Weights of a small transformer language model.
Size: 17 layers, vocabulary 8192.
Architecture: no biases in attention or MLP, untied embeddings.
Training: a variant of Muon for these matrices, 783M tokens, 12103 steps.
Each number is 500 + 50 x the weight over its row's rms, rounded and kept within 0 to 999. Layers, rows and columns count from 0. Numbers have three digits each. The size before them is the row's rms in percent of the matrix's.

# down: layer 5 MLP down (transposed), 768x192, rms 0.105, rows 236-302, columns 128-191
# gate: layer 5 MLP gate, 768x192, rms 0.213, rows 237-303, columns 128-191
# up: layer 5 MLP up, 768x192, rms 0.222, rows 237-302, columns 128-191
down236 096:460433462556533496485541505445557511549498483519501507473569527532471559486474505540390502470552475549556409556460467445433572569495545571463512489618511554408484400515502512460549551491552443
gate237 096:528452442473477549467513409427580450440506564451517446580307548534468482534472445507491541459508530506458394509506482500471493521526518500523455583492402464486520492481436551393516528487522502
up237 097:596597432449478531521517448468455537501515547452510424433474523524519390434520437580529491580534525438439483586559378500495487530474464391539525527432581499461475518492454561481494480578566576
down237 100:579431528513551518527440504426546469483502396473502592631447496555495476518420426539465548405533491458505522400426548418464437499571540503545486471552435536506559480469504539475385522545482547
gate238 098:435399576605608405560517519595521505479516531470502546414575520470530493471410477535514473508535477468550457515499520511568539609536418522555485460475532402480512520507533595455518539524486494
up238 101:452524501441430485514485597458551491519526508472431496495543551520535500417490514531512540515537547511508425448518516509449499502378475562459495533506566419503543433526522534527597437484477424
down238 100:463571450411381551414437498491551475547522461446407437553477471588515496531532545473535541531502507477497544487530501485450497500503512517530511450499522574528522440539452405439472421453453407
gate239 105:488493468497502481439515576534449538527530576475483559428424424549491524472526493418565563494467540433551565471566532487523529481563538455530420470554526462570500575465488443579474446459494493
up239 111:465583543508481494524362521465561496549517449400552506540498484510457560416519471548567519469460440435556507483527593551515518539550458500481466444489451464513544488532513511465401424520629480
down239 109:469526538533522552488455499494580586569437541437495406443536449436613498460503528620562569480583527406528568432561516523575521491537416482483461489576538447443511570492551460555494503495525436
gate240 099:486527525442483461539539494488434535504511602506474554470501499484499531534524536452535421583388451450566514612559498468557494519545516412599470540474531551558547475513474507584514487512558447
up240 103:543507499465498518568526543514552509462504464529565442499536554458493515559526600492549522482500549676379420473475454600462499581517434553463532492503460564523450498542548503411529446558511505
down240 105:583419512428484488464493465427470527538440493440496499481389510614552494460417505502473464522485401474595521441519581436466524506533457489540470457518564438449537505458437544459578564449512529
gate241 102:546557502438515545518566437448478390464506427431496493515540482448379501492515506508569464501455462504489594542449490502487427431582516521475491519498596436508473512550514522529547491508535438
up241 101:408576471455499514683518481543480335523409426467573562486501493440477454527521543553519507606506495458539498596529502495518618461477583576522538558499557540524475484588508475547470509608517481
down241 102:548459526537541468338445469464575492584468663474470470533469535604465506467490471530499514559534439438506465445507497478375449519485477512480448483449495498485446456458460504520573554558471495
gate242 093:511458550583580575537503472433493424468479521549422562542395436499596410541501578501493432503538563575595488584563505555456436459579531493538513538529522455554479430542499543459538542563527534
up242 091:515444500457400497472491531454549552567514472524572481533457530421456553409449443437533496464502454441393551496615368429482593470437449463478551548437486478521508507452526515494489460532492476
down242 096:622411415511459506421520487404521452474477381593543453570532491440466380437483512390535432571472508476477533504512483519480502507516435522454465489486407380604497481547542454466424465543431465
gate243 097:517487620574503516448503602516495566468516493462524436551556473541409370501465534472529475508504514528453527556562443427420517524530449557511558450491543487558445498514576527539490584460477428
up243 100:501456490481426400495615597473461519526449582488559398387563409464385430499479457479470519480517529466456556545523442402507431580495439499511575481407456420473517461502499485509450510480495509
down243 102:407489500429571524551427429586460517527577477550461558551465549518558495569546495453457488536544548500512478505510485509514538495558493464517517555535558571458420554517517443539430497428543482
gate244 106:492401535477467532429484475581452414526595496460596565498456557449474480486464454411430482459529503536449441573507501467532458538529429421479538551562565412479514481538471499414493423441556595
up244 102:429436517427476525498476467579426494432497471608579533469488494597566509456494420508462529469511395489527449553463503530595497493519454478511548428500510559543545603641551446477533465516502450
down244 100:430510513526569455435538554512476580420556580525546430546476458582507462498507567514524524495496419518440507437562482468557487595475519513441460487475494544511426499528527520528528493544487581
gate245 095:516554581535521391448540491565327508486503482430490525525456441561489450595441619554487496561521449539467360524497529461422549489439437551457511565457502444534502629508418459557509519443479512
up245 089:517546433490474542558500566448520578590480602552592459409439504490481517534530450404479491480453484540450545465483543529504491521527609449496512405471560577517452468513601490409511536551574438
down245 093:457550495541553521510454583504594402516551474465443402436463437529496566508525516429512459505419483543510551489506541531456575538456484457503488385543580549462515450430549470486558475547503422
gate246 106:546512553516540430477547522470508562517593512563512545556580538600452532502594503448401480578497486419484456559553451507557530537425559419492526564486578471484480525395565522524424619490522540
up246 097:433529545433447478477440473462541465587444462481565488445507508540482512532448488479517532474537535532419466457500547457505424512551441481537406403436571497545518490537485561496578532344456462
down246 101:452488425467439554475494491517423568475389555344439403495494529436497460557455513515495549482528479433462504439503492508501468473583480400525490507479491477414450488551550474515547453548474538
gate247 105:433408528590501554416543513439521427485546491446487550401515559484469484493457528475519451463473517507468477529480433448528519547460503546478577469506516525512520521427542401530520458507466432
up247 099:450510475436525510531446447534566486476478435566493529504472512542605611452540478488534511461486549464450565448481537543511535501519618544523509600463538523536415517566529618401502551483494517
down247 100:463582552504544527459466477536569495474497450528426573407471460486444513446536492463370495459578544501524460478468509514470522484573489548483537500520422474440482466438500527454442469552430486
gate248 100:478450540493528521552573506520513488517507516501481525481475458469477581531508478524495452455454543480482454575427539567386520587521438534490474503513464382488601540494536546398565503499484572
up248 107:601497488555512456518497526540559404446589480496474501469438383540507383541479477470627519415454517456553591479486499547539567544481506443452550438544582434546439510470484471528475623457497509
down248 103:525451509481665511503542466518497413495431562549502499503469470524467516491483448538419496593533499533424583400504508564476499495531483539580474518447541512452524530620489447453426515514465459
gate249 101:534427440457514455531497467545604491421500475516532431506489424541517438473555501529467460465504438564458509489455498509489473474597478461398475529503460438491486470564493519481522459464354435
up249 097:494559518553545405550521516493493586485503579500441545446535517506492544459504412506550461509512477476533517524535566475479527592596552504460517481509435426525500531473475457538442506567541451
down249 099:533500548499518479468531487543453634444533491590461427555560504459491466487436475535439503572526496452530526498528499489558589640556520603585543464492470495520495485442442540500577475549527476
gate250 094:508443509450508446504455515474490432424430502461462430559556522516443519448568528481494474563431522441440543488415437504470504477513539456446513522475431605538471425544454456610492509619518482
up250 092:486504515445562483421515590528524478532470446506487527388526460521584522515516454498438531516521563472543424492541450511445584572434429523560474474474505459539523454498483511479440428460569436
down250 094:482537445440461517526510464499421453549548595555492540530492462528400471466620478549462509501522557512503532485531400559446477555512416484560538535434601487565461444536472519413601507512574419
gate251 100:468552469488510505494508534517464554495524579515548505570583445522477576608527482515496540463456506420532496443498535540558574510440525483487573494543442550544478505590598484434485429551408460
up251 106:586471435473534484489462530559497486504536586508536541620497481518542606553426495521563524582485524492532500499550499445450603450517507480493540539564538599488479474521487488400407398456458365
down251 104:464415465514470500472446494423421565499526484485487484502609428523551528490466509493506531470667443428516459502572511478498489515466463526533460529479452460460448500523527495542507541579458465
gate252 106:566622481507568521529461607423444469398508567496410521481507541509545490523580438446504477595509436516507450611500548435490482433481475457466501507566523455445527445485472460528526480534479430
up252 101:549421576395479525533513446472572465506460453479468460474610536549485524554521489563456596483525522532500514462604436565504533509583515569507488520456424488510546568593506469478481478514364460
down252 099:502565435518566422502554457418382519518502540567540462569577489477563503457450473467538426525494502414492475526570580492478529373517442532462504445415495486568492417515529494531489461486536505
gate253 101:539450457508516476432562499485499579435433512505466495509564486519573491554523557479567537507358443546516516594468463603511478481581596461537475489452461556493520514564463491441505424578535443
up253 099:407477391515530547445493528560499474542564498461513540515568434459512523612489531511547527605402505458507556526517469432497518484520485547546623409478422559556415501481545518493489501461468527
down253 099:512483519552533509576561508424476471541513485435580534560412477455574541476539571456534490469513518501541493454505511433504423449457524527466452450515577496433470434560536647461502581560528560
gate254 087:547572528497519511561532432432508519507466586634453412422523593456510603475513471566489568507478572509563507540494555501512516572450567600493528545483408466668548475404538460482431499524507586
up254 084:627492464468493474451501535528509554499567450484535552525578387462463364531482585548495499560491493439473457485550385508506487477512498458486522428477511522448522410495525504557516498480414470
down254 088:548394531501504583554550516544501549503467477470511445480450492564521456468522499460493438571536510580532503494438435585509539525448518445481535578508486410451451434447410549486580502496530497
gate255 097:536460467389513403518509531523545404520505430508469459512576495566462461509586444465346398483436481522429513443488418578586559585554563451487559517477472577535504524479507431543519568453480416
up255 089:474465493467517519655491489502481498448420498424518524569400509535548616526509497541549505526524456627492574471401478485486602547585520609514444477448517526490513489551469469555454506587533433
down255 089:524479483474529458615478518524444493468535415535470440611535499401473565539586424447477454443626518408485546508565514489529524525452555465421493556563432485478572446526494481574390531463481490
gate256 100:505448573497520595542397442576513469497406523499490479486555530495520569490466457530440478551400561481433530504484495550535468491590523495456506513473603494515474618476520525474591434515529549
up256 102:410528444542448480515499541438501523498513524544481575542530415513517517451605470535515496533492453581584459514614485560450479466517487497591535454490553467510547463486564554465455563484552555
down256 106:493397500469466439496522438497496501486488536496527488483509454492489579446416517494545529576465594525495405515573515513487539502488481414467432448484512546531514519614400504508528490495397585
gate257 102:501517449501505557451544472513515499383546508571449464447424470409477507552577440500551517458499496547412514497595420558473423607558486443499507515483413459573551497563493463425473564425531475
up257 104:549433553428513447455514463471538426487467465491450510485537602549546479627516496553430403479448460591454488532445523460441494567445540534523555445524481501533517401571504466548467442476559510
down257 102:507420413497505562497513476558577494482558546520518500608495538455508426503516474401476540441462533480513487417542521483615486543546443485426458488489486401500559543516483525348490376434518539
gate258 097:513515540454479444566465496550483498493484428491390542486450545461424481407533494529458499460498393533515550579465432506529524449425539479490539516511519545547584478448517516461563568529512470
up258 101:549521536530424457566555456453553490525444485582610507548458475497552500521413411447509450582492588472510476489529485444520558505589552532460515538424454457432490477527484451531454420537489568
down258 102:462563583523451556382536467495403483528477533476586556501506510495521502547473517378504430518482518415511454490579474492555507520539542474415549545497533494571393536534561493537524534442491434
gate259 101:465548474434500469486485578560521530452517543501467458515569474501455481485497468522441478529561455525489627487485531511426611469486462375483435512458505491539433488491541434561408566476412432
up259 098:489526550538467493505464549447442444601445525431442455566484496526481437468539496497542506462374501509441508503488546466481394471515534517427464464528581351474501457543528460380549556446466460
down259 099:442543494582438403517505478502469496491502479482535371498447466447468536502615491431433545472411435545468533484578554601431594482513572416591538581516496495505466410510521514591535534477526374
gate260 099:476526508558584532560505418537523530544458543614465440440432475407472555525503539442486525436515545601485454393452518585604525475485456539399500496549470468451438448462486520420567529514465510
up260 093:556463569382480500467535499372468431451403445453562497517526473514415554505536376559429490556509380464553529511560453471460526482540562443499512544417462425554484563512487517497435448491588507
down260 098:377475485470488440484454538539449507513478432404428574537537590501580441542506515560455555504494495542543637544474457490584505444486483538584485388511447494495497462501513512541480499500494444
gate261 107:502507514456510470447466543500537454500553594471489469513522557515502560542598533489498455507496527464482433479527442515626482428540514420556537590489519440530474479502512510504579560443507466
up261 105:460546501573481514475499451538600517466473521514450503477425497507476604518465559480494557529504447530475413570476513555503519522490419496419517498528438558450526577485452561560560456569544510
down261 102:445538422480597527617519519461583575529455424404491486446460528558516541489506492543496486541481606503517582518545507556494550515490497516494410421594510497402567463505462490642412500515497530
gate262 098:527454435476416477478540496489515525517438501532493555577496544542508514524425416451471516509500490475484545458552418443570531517647482463480567446512580572545544493464481440552521520461546455
up262 093:492497510489571526494510496522451458482468562486583504476503468389533480526555432548529520474600477536508423550501579513509524536524453518519473527528448445547448558460541556430496467486532570
down262 092:480573522468405509473482483488470391456454546536564468535512465479491476538532523425438517484417440531494556562523567523453528429513536497532517418524445480512535452529486537556574512525454406
gate263 099:477422498465439452540521441569497486494563464580554504401570497484498496470476533507460553539524527537455545457497531476469516526595455520443399503497484455534472460498564467571521439466495488
up263 113:464558463477426413501576392517432506503515505650614499359473487418466520513508444525531542543507489551533566571422506464474544526525473497509421512593503447475470488524576492589572523423483493
down263 117:504485507592522522444418592534493463571437528474451464573503507569486512515512531475482503461495515527573493466508471485512477531549506511534554473414493500402556524482376549551448505499457473
gate264 089:504551434522483437507518496478518406557497438525501467434509465503534490492441481488531551508464515540478519562426412551463470556442442495489583573547505551549492597531529479557525475406471505
up264 091:535484481544520620473556585528532487439524501483481514478455484470592526558451542568479507538603532497535486548526498547620459410520508514462486520435594544352436591487428555473548403528535414
down264 093:495481446486484544454516519539533479420495452507501562518473465547509505526462534430484477489515535446523492501478506478620421501451523445532488515456536544441428572583416425462524484495490424
gate265 099:507631466464550454455502544465475491508521511440470525463555479516518470522471519440457486469410527514436403446497506592414509609509448533524498517507558507513505332472639496501457519487500584
up265 103:542555523472534506458511530456479463568505471457456551535523477511510552495496545540470437417607496569461477561459459478476466596455485559524489585504423414481490477477588512564470504500598619
down265 103:405446555530589470538536633557471463481434515539513565524487525493506560525527522399484463489404484466505408529449508551420551476518489515489446518461521485496548542478454525481547499501472556
gate266 089:557508528525463346581573475614500434515513424484515495434502493453530403482502505466512492497516573460492514468501411473531480592519556500448550405500573552464430498496355551506500476553511436
up266 088:506405495507591499504549545483525448483501451400594475514400566457428521440496539490459528449531464517500441496529466564560485503498427536469456494506586529585475528483502480482599477490498522
down266 092:483471502472544549523550557451499464471424487476521482481482494534506508514411413540535470461477518494467468512458464567538538476476460514483497497543499580505551634381538449405522427511506512
gate267 100:577539548517522494557541563356509544549405505553458472455511512575467495497544523511510530443477500521466423526564470532545533505434556524447397595521423535538518490534501502426560537465492469
up267 098:581535597540557494528522532484517525610514583440499478528481428521533447459419549485378489498477408526449470524487495527554414434483468461485503480580513505498544396504500452522552490405445593
down267 096:576376480421549555554472525554507443465511466482483510519573459498531548399473562505498454492585469517484549486466566473500538527588488415499496504476489504485515403476473406449526437454452579
gate268 097:422482487413467462484493535473586533571480529473573494513491483456541486477453548465532381557466559439613567525415531518519572504502416442665473540523507523494423515487458519516476444563500489
up268 099:515524575485464447559544507457458469464541452544400443475551455460502423421443575507447464464538542496495505484607510452482468429418449422438589577562517435511541466497456504507459561554540528
down268 099:574455499539551535563440515422466431581469453554460447425570469558494503491444428507401476498510564513476449470607561441496535509485641581460552569528544470475532504391425501421543477423532569
gate269 094:487477595492511470428542467582509492588538449433392381520531528553533516484501488572515551469425525451444578549540510475523553526471454564494513480457525505478511400508441489478433534532477550
up269 099:511535593520520498548572567547575510498537517377454500511566589422444571468541446540437494517458455495443535485497509506462504488460483576454490555449489542466529481539548470513538508528481538
down269 103:470482585484538507500485479472488529525503508550479448493503563439414481522528511497464528491451492593505486563412492468510458570553532486549401490527458477412501407450497505504421574504505449
gate270 102:464471477527488481476445502504389564531480482434502521516499409401431518460439456515444645557529502516549524550537571408474548442470535440451442442486482490558587471480548420419490459586498531
up270 102:523500496437424429491472452532455430532480540415510582512530477442506521573525472540488559492511465534457469544416473340515465446524465476518537542491524428535526482543517490450473574441453503
down270 100:526484489515411489543540496500433491630628532444503481523523508467490476454435580559473505438523555479508532514511489683497557576504481537539577513396484591481479515474522506581504463501516499
gate271 097:435384528536440615534477511546548577513490560513573496522511494514455399436509564475515576502582567618485530413441496564552571492535519476444456438535576487486470529510404478493523496457547497
up271 107:572560523479573443437492562445420448527617482466468430485502600532565511547485534471537468509439473458582517505494431389577482347450471522489496549492530526502560426525562512422528496584415536
down271 100:530521551550439446523491476560562514473448438540542450576504666438486523429518507473396550467544484539444504458541461496412492495475471324502552440525403458462603501418428498522555473483518395
gate272 099:445478585484522512445509470541502502477463398444468481475460526489497550446517617465499514568528535466537649448502540425537536499542497398622419483562466498433469515510467512461520538592485524
up272 106:505493530510495475466444503491461491452590493616542465525469486502375505453532517597528433515506483532382598577453414617472530541494505563597535421475606503539504513600473528467483494500560427
down272 102:492535472530477534487608542463539498537416557448400519584448458552588538486455439462521458573588537434594524512568360464528433437498469502435537524419501475545453481497476428425616538519529405
gate273 105:514476511530484503432587523505463560421469478497498521423526547482478568510474465509400443447536556464445603549420484532555544429504584506524530462527466412497531495434585457475587500418536445
up273 110:526513564538490416470498475514415562455477450417472486479516562517418505569524555484417470532460485507492503430438548467539521444502447476595481499523441528477558492463547495458543442497513391
down273 104:547474499527447455566556465547545501482513413487535471511437545430428502461390581500493495532607532467471457512514505540584437457554536560574502497513401464569558450419539483562522488448558497
gate274 091:484520517460457538521595469508502477486489505453504532552501520460490553624530512512490453468469499399499443476536396566443505535493548548486520426460427535486455541559412469430621507507513472
up274 085:538469553422488519472464484517512510566466476563579547558615571507481511623540521464555544411458558477526464493476543556410479420417528513503458602453436559448554513514461538488490439566515487
down274 086:503528501545567551522495445514548560612519526497600524650471480508494576583515534506422516453606458420477457547513479572442372538490514559477466510460472491518516540495424491428475547547552441
gate275 102:541543526493461514567518423446499545521481481526525473495561464565456406530577432421442514492596501523595565515370449486491530519468536424455560521435537458501473518400471353476467530490551492
up275 108:570472552529536491609520417522556521560470442511549494504535526525584510449438564510526442554435498542505529472512530447528579545593453557432480502561522547527472463476501514503434438501396606
down275 109:482482449583526591437561383432457451573489583460480476513560515445407559475455501583431571543478495517475433529453630589475526496479502509498581486481466491496578506585453535557482469438567547
gate276 111:622428473521454515481529387550475542559496477502485512512593547556503484462430494480417594499485475469503457405563430481498566412525492535491483483560424431582445486455509536460313459517488456
up276 110:568469518577496481467469512429469524583568520457504496472510544529577578468497546482462444477575507517515524430461377494455586522506549496455500402482455481441453513492473525439396559572492466
down276 105:453462502531534456579508440573567446404476467543501438527551439506530590470452439530407510553541439488514515579589454506503492593591474545487542518534476533494452506555529522432425527478497399
gate277 098:596594586443531525521510505508547504515425511459514459522479484513545483574444470529487449468567594541516406435511514455535450529468532459548556492500507401564496495474559492461469464594493452
up277 104:474572587524502401447417457531429482551476549499585455494541450413490523494481498579470383563461494440432482551505601422552435596538460428582541540498427471525507509521444544445560479533561586
down277 108:528535477563467482433516563454574583462494431531355601551487434513484426522578392490632570457522596498554490464494472606434439397509472549450474483506482585503514460495529491484554461475421498
gate278 098:503430542461476448557464433513529417504518476523561549434454516473527513503423478488393460475522520457488555534538431477508537566452380462567602504510569545574462570486500536508527524428506513
up278 102:481494464538482637527518509472556563496456557380383545486490512429544512531482399519506491543505493469400506468440588489552502484527518531448419512548491508415458459473422513499491497437521562
down278 101:543482511478561441539401515490527517456494497535468507457484493448517469533494535514528510475402495573554462486452504471626596557455490434557493543563541541422441538470546491399450440480500479
gate279 098:577544508407603450516436442529548511424443511516494514456468432574590473527477564464573553517544462425522538495499468522436559478474536446497507598511488453437509504507514469564464478600433442
up279 097:400459494443516416522598542476582494493520511510483503567476474555524489541494511416554594540567562490620458581497548466450556518477452492418498501533500581432484457456497497536484416472402474
down279 100:469575486558579492492479496515475511526522466515474541422445473539574500508464481532532548554580557475468503453581434519604493555492398504472593468581463565544614478443513467421576551544491414
gate280 104:471447451527469477467501420516536403545463514421559631453545443546440536524524390496498478521477510522422473488483490505431607415490574407544525483526541552409506446434465494468473476564522435
up280 104:443492480469458534486486489540559522478543491486499492370475466568522567538575502673530610520526613529462511465543561529455547397489619500472471421508363537526512521506568472472480463414550538
down280 095:529450495424464476470517465526573482579395587438508531551518488564469487490580538502426575487524529498568491503492443467526473411438380543575421545569519468448535505569415480481544456552475485
gate281 100:536477425468465530518532475533538551435589492508532407572450504420479478525553467608525363474529390514482566475536461548480449403476484539444494533493466504549576421482495445553512453343479572
up281 100:406432513551456532487513489430545444569520373438503532468412399397539517467519460552554507426500532497570596487545486420499560446450543571417493475618563468506554484559447439385449501439552579
down281 100:394474508394467534474542516536514491527534536528491511570571549508515451578540515366476586500496483418501488431486463503510561575536390477542511497546475541546535404458426574493557470489525470
gate282 094:445512448539369482394491423508430537497460479434463508535473552522444533520472531468494426512494461508485512450472504449480441362563400471547568530525504561536495505509492505481576556470562500
up282 089:486541439534535449615443538443527566520540473543534418470572479484502450529492477617523582464440583581491503536520455540465523556511583575370435596481481537543531564487482537500454535488500522
down282 092:572498524451547484610469513515556564523496566478606552500440407505535545441546462567484551490506524486475543550553460456477498536565545563462495469476459485555550475610431557526385486658484539
gate283 104:439449530529466392597534478464448469548480497531488500466468571426514479466604468555530512472580403470506488526487510520552552532557482545539553521484520428570544441508477550475468451592479362
up283 104:536551537479459552612526517552513558474553556586398529528563514482494509454578542448478518520519417427573359455438509526507476551476590472579511493432530506474547430482503514506502437550536450
down283 108:503544439507399476538516573462481503488504573423475472487485513469477434434527399519478541400505473466490339507484470480475545587624539499485556427500530547530531465504533592497475586506540432
gate284 098:422543547538514584511498528496486517483489554490498516443420418529477494564439458486521427510574481618515471512488466464414592516500510516503440474412544517561429462461552453550471516599551478
up284 104:521488415480473586504488518462463553564502516472541442470534511536441509506435491512428578544571540499535418474461514533646489552488524507435529486452490398454564540444533572460406489479517502
down284 108:562499561463489475467460525566547533440490525509485603506445498478487481554526568581484442569624498579482478555509514491445633585474479495503500528478550396535491450543515509420558509527477537
gate285 101:514435499495502501375505485591475466595451529500529410481500567553549427470466557573514530473460442456533452585452520519547513425470535505437503484492491411499565512530498525375589413499521470
up285 096:482534467554458559453492471523487471566505525449552405508450585471575459464497505474460537487421421490499459552523540454537488527587606519471500571545486451455553523564509504451574359531529509
down285 093:435515471453557446440496518629500448555495466568468454559535508596505466605525596497451488407479491428531476536528475574471477465469418498474447468525573421482517400554485529471548496505470503
gate286 096:559519452549502517493571537523491592519422480505464535428511582530390559438510513527552488494450508464511525494463456446545407485448499410529562582464581482475533527459506466513465535548488433
up286 093:506422466459477512555498551585492565555415502567530565541514476545415471526552529480529574589472494449606515479484514528540587488547506431531558532470510639558388583573519467551542428546538528
down286 095:389493502494456530502471489500485591497482491413488551494514491384557492509541480600564542556483506478512487498608504547520527478509531476490516490361512458458444547466475427578496504506535474
gate287 100:522528501477497546471561582528461604501474510455477488533458539408512461504411524473453472421479490543476436497463574591461455455486466505437554537495433511527491453430462492494514481457580459
up287 103:567513411513558444538509571502526405480400554520507522473396500458586467500546567455527457508547576558533538578489496586490401540517420438529607503498574523469578537532548389541544516518458389
down287 102:574410517418560424556416525439491568459429489418481456521470470453502469596454493501532459401427523503479464496534524451551563493394573550462501580548463565564562462503449518433492573496492573
gate288 104:571475553469492512624498552444390492527451441431448480484544515503569447539519402592516458506589581349535456485577534454603507557504489468552579538544541444556551511515487621391503472587565391
up288 100:529420432523547484476509460467528461420469478467442423475440536491556573491524506543426510427496503549522575478531560478493493499440451519482458471479511531482614452532462453581586512461480445
down288 102:449476451514552569545511495525553445559525494515478498561540535477497459487498508459530461515417472600412498597419532539473408568491442551486438485547474519438446486458428527564568636540536516
gate289 094:488536402513467423507470412496536466521470487522465462496544477481580439493513456498530483492550501523477432567512434436563551513483490514450599498449461474505464520482573550514432445503552573
up289 093:561447425477510528469571456576480544474536486554430472571459535474437531486501542567542461522512500546427500420559440571508463465550464555436487477431659483507594494483341511511536479516508480
down289 092:583472527501536526380480530481569428460419520486492585539495498559535420472488503535452405439484476531444496468507556519574517476466450584528454519511449460472505504477534501454522509433510438
gate290 097:412507452501480505532478434511445565516586536458495540470492505494585477517554535515541437440532445481396538492508398567461463494566592579529522481595476408621504512643495497517462464521498512
up290 095:501576465491490525472569448565434450581496467492570530531476585517470536504633511444493490622564533445503496507514433497502633472455441589473468539462494406529491513547406444406481414517463484
down290 097:471438554410525545469509433541433491596509582518419575511546477420429602563491457549522552507545662462496479473523488468474440439589539487472417413508486472456518528550471496559478561597481491
gate291 091:606442508506496506466567494362519506551450508405612470461507529457435534453505462423511506486503522452569488528561469442462511505479497471432516384556545508478523461460399459523546561539419535
up291 104:504442555526544548448570403504505514514531543519676520553493461494509596538529510533516494513400469438455411515477505429426455453510420544504568573555442490517563540503470525561530540632376516
down291 105:570423461479469531514469578394520584503439431419497497498539532513418436557504525410503519515535628516568593478497554531532471507494513525481520407475539491463388468487437380533455443428549513
gate292 100:552477493454505603563511515352456463502480514516480495462616577495539549499500481539412361457490541522425437499513523486500519458499443556525472498480415430488556519400500480532553437563545508
up292 103:549526578529541572528499518418532527515573521551552503500547524452444521456434407550507480493507494383446565494502545482557472481508483532433511526543416522504451476540504561460553487538465466
down292 103:518566457488475418517562509557487499476523582549502531482424466528456496610548447531504431505444461523527524559424543526582548482419511528469546525522521507444440497466470492531530535493525488
gate293 098:583474527474607562601538540472492474509567535515456479460619524483481525469509443456531493563538558498533517396563507559429544415510459442514394552484473358556474597490559465511467412534595523
up293 102:520461462502525546570533501406489483512582545462415580563448529407494464464554514477545539510485499530518551477554426480402474586420560506501512502564501456493560536507391463538502543475505433
down293 101:531524508575495481457491466482566479476455507504555395475457457556516528500427489494456448441569557500486452508507542476441515475376519437504503424392472504392498546518505473508566434515580533
gate294 096:535513428440457554514499483519408488550491525505548534492495459529531569500415477524493528476509463503491472543465448503556545492483643445526488582510492527504471627515457402580550448548525528
up294 086:505425458540570476459494509465570454487492463442492471518513527464395463531514504534490415567469603516578471498519473433377488477531337528487436424478492472565560415539583574524498552497397497
down294 092:430492554536560589478445576503503529449487460456496556482494452523519504513502485448518432473486479471472446471583467515535594518543452484487502413494511474460574445439472551476596452370551549
gate295 101:471495553539519469576453485413478467547488521536531674579458448513486481468514467494447482414444564504543545527519544514514531456447384455494458526589563508471501500480513476475525582487469490
up295 107:453465504527394439478531567557440530472536438428498414426454472503474502555485505443475640533606502512552533516429425533460555508484531561538533433492505565473514545442552430536483520473481507
down295 104:477504477526590460459449560489462525576446441500482524494406474489456465445471445528536438506492515553522557561384479585488456499523420530489471563497425494446427443555511523481486384549471396
gate296 096:432564443477456486492502502585533550403574488470545486499515502473544499509489524473410435453437481511557541477457467484495425568615549489592529451481583606526540419542504519408553563550441454
up296 087:562583507486499556554443485521484496459501451498536547427557471497558510473466515404458487509391476522533452494438512533468406599563598476578525462529566587474512524518497566492484488541525498
down296 096:451512521425508478464490450388443517500446511505448571545550426530526491437497505501513506501457581456458572543580559540537496528463609484607454537536510509465504565384460486396543505437497460
gate297 102:499502644524474526418477511554382584396398447445530550505461391486426524455528463445563481396491560480453538542497505468521451488475514471555523620500503446423488446513530470512463466435519507
up297 094:510517559498446504490494468430518500427438522440431514474498471558478475488520490472457463514527512558522507478504452541511487424367486588669456471546417472481510391490510484436424534479564473
down297 099:569452587476510507556462518531583489490545498448445596452447683543441483429519552443484514454467527562439534537592460402479500543487560526528527484438405456527451469486492517523543516580600464
gate298 099:511447599517541557508562433443462528462540483471443415433513503430500554525508498488544535425555427557515581535415501506531518388579578454477506495427535523510561532511493515431630553557393510
up298 100:566438494541523530459567483529580496564460581567580491589598624367485468420457500518445535569537504553467461445533474415527507455539542604419488485554424467515492480448565484504458521561449526
down298 098:532494338502459492550450552523530597459502492460543470451496537559578493532438465451483456438460465480499457525466535539497510476562456441490460482524551515433471519531498481519424411492576563
gate299 097:522508521496424465477509441538506540489389500450502564594467454500523427455479483439520470454519442503486526460437487445561509456549439505487488441579574446482564462474502433506477487397465510
up299 099:436431534536411441473625512491574346548608467509400543513581428502491593509474473427548464475509506549470537498558531428590515495430527485566455451511548539442560556488457462472408435496449462
down299 102:496577553597551400524472516472474556479506550467476433488546390477451464489464536494434546501493459497523435479501553485496446514576498531539458517543604491475532523511602589470496564432469564
gate300 095:465427603387537496514481446523496487506558516551519448533516454505459568498508461542521458525486517437412499534561529411485452607521550541497541485466521484521468443463466505518449459538488622
up300 106:497389553397483458535481471503554471568490438484426571588544484453394492534471486574454462458461487470452535490537511434450436592521494529500580436442601496451437507489461484472472462585505565
down300 094:480536554436549430504515425605437475528524501484552489592535492520496552524490404625468597455558547413544565455469506424494505456511535495510527526459458555538523507526512535526573599525518533
gate301 108:510419548423425495441448513528457536477516453501525596424454475437489503484384494537468506496595450515496549568454508519557487552415536548588609444497491559525592491504456476486584559538455502
up301 107:483517484561623550511543446442506567521472600542542433567512499524504519542533510495519512509523575486550524420458581543541448496522518391422541563590549428481449460502552443511510391553545558
down301 099:463514443554530505430571429465496518537470488471542448529496509459470569460638498518478451480445501489584481546526510531516543500569446521431468483401547424481412459483455501470507452564582542
gate302 080:585431498448482498327444447502462455515533458475400497496500559495485457458535515487523475510401386486600523472530431503565482472561513485420377509595542533448434469502467459519507522409443465
up302 079:450577520576484577526545518498444538472501517531586474565491523434437476489464481481443535465567530587513478484511511446483504558448517486421522555477502390408633479574573530510527560601573523
down302 088:522518494509552467540449515597532453452511475392478583543491509491518547489557512396429476498431516561486466518620413516515465525524379424466512557425471477583631521504521637504395503552498497
gate303 100:459544518499585432547465449444462469509425488488455500506521470462439509477473511559534524576467520523443596503478564594570578513476430552541529611519419387521572444510528535533587513480567494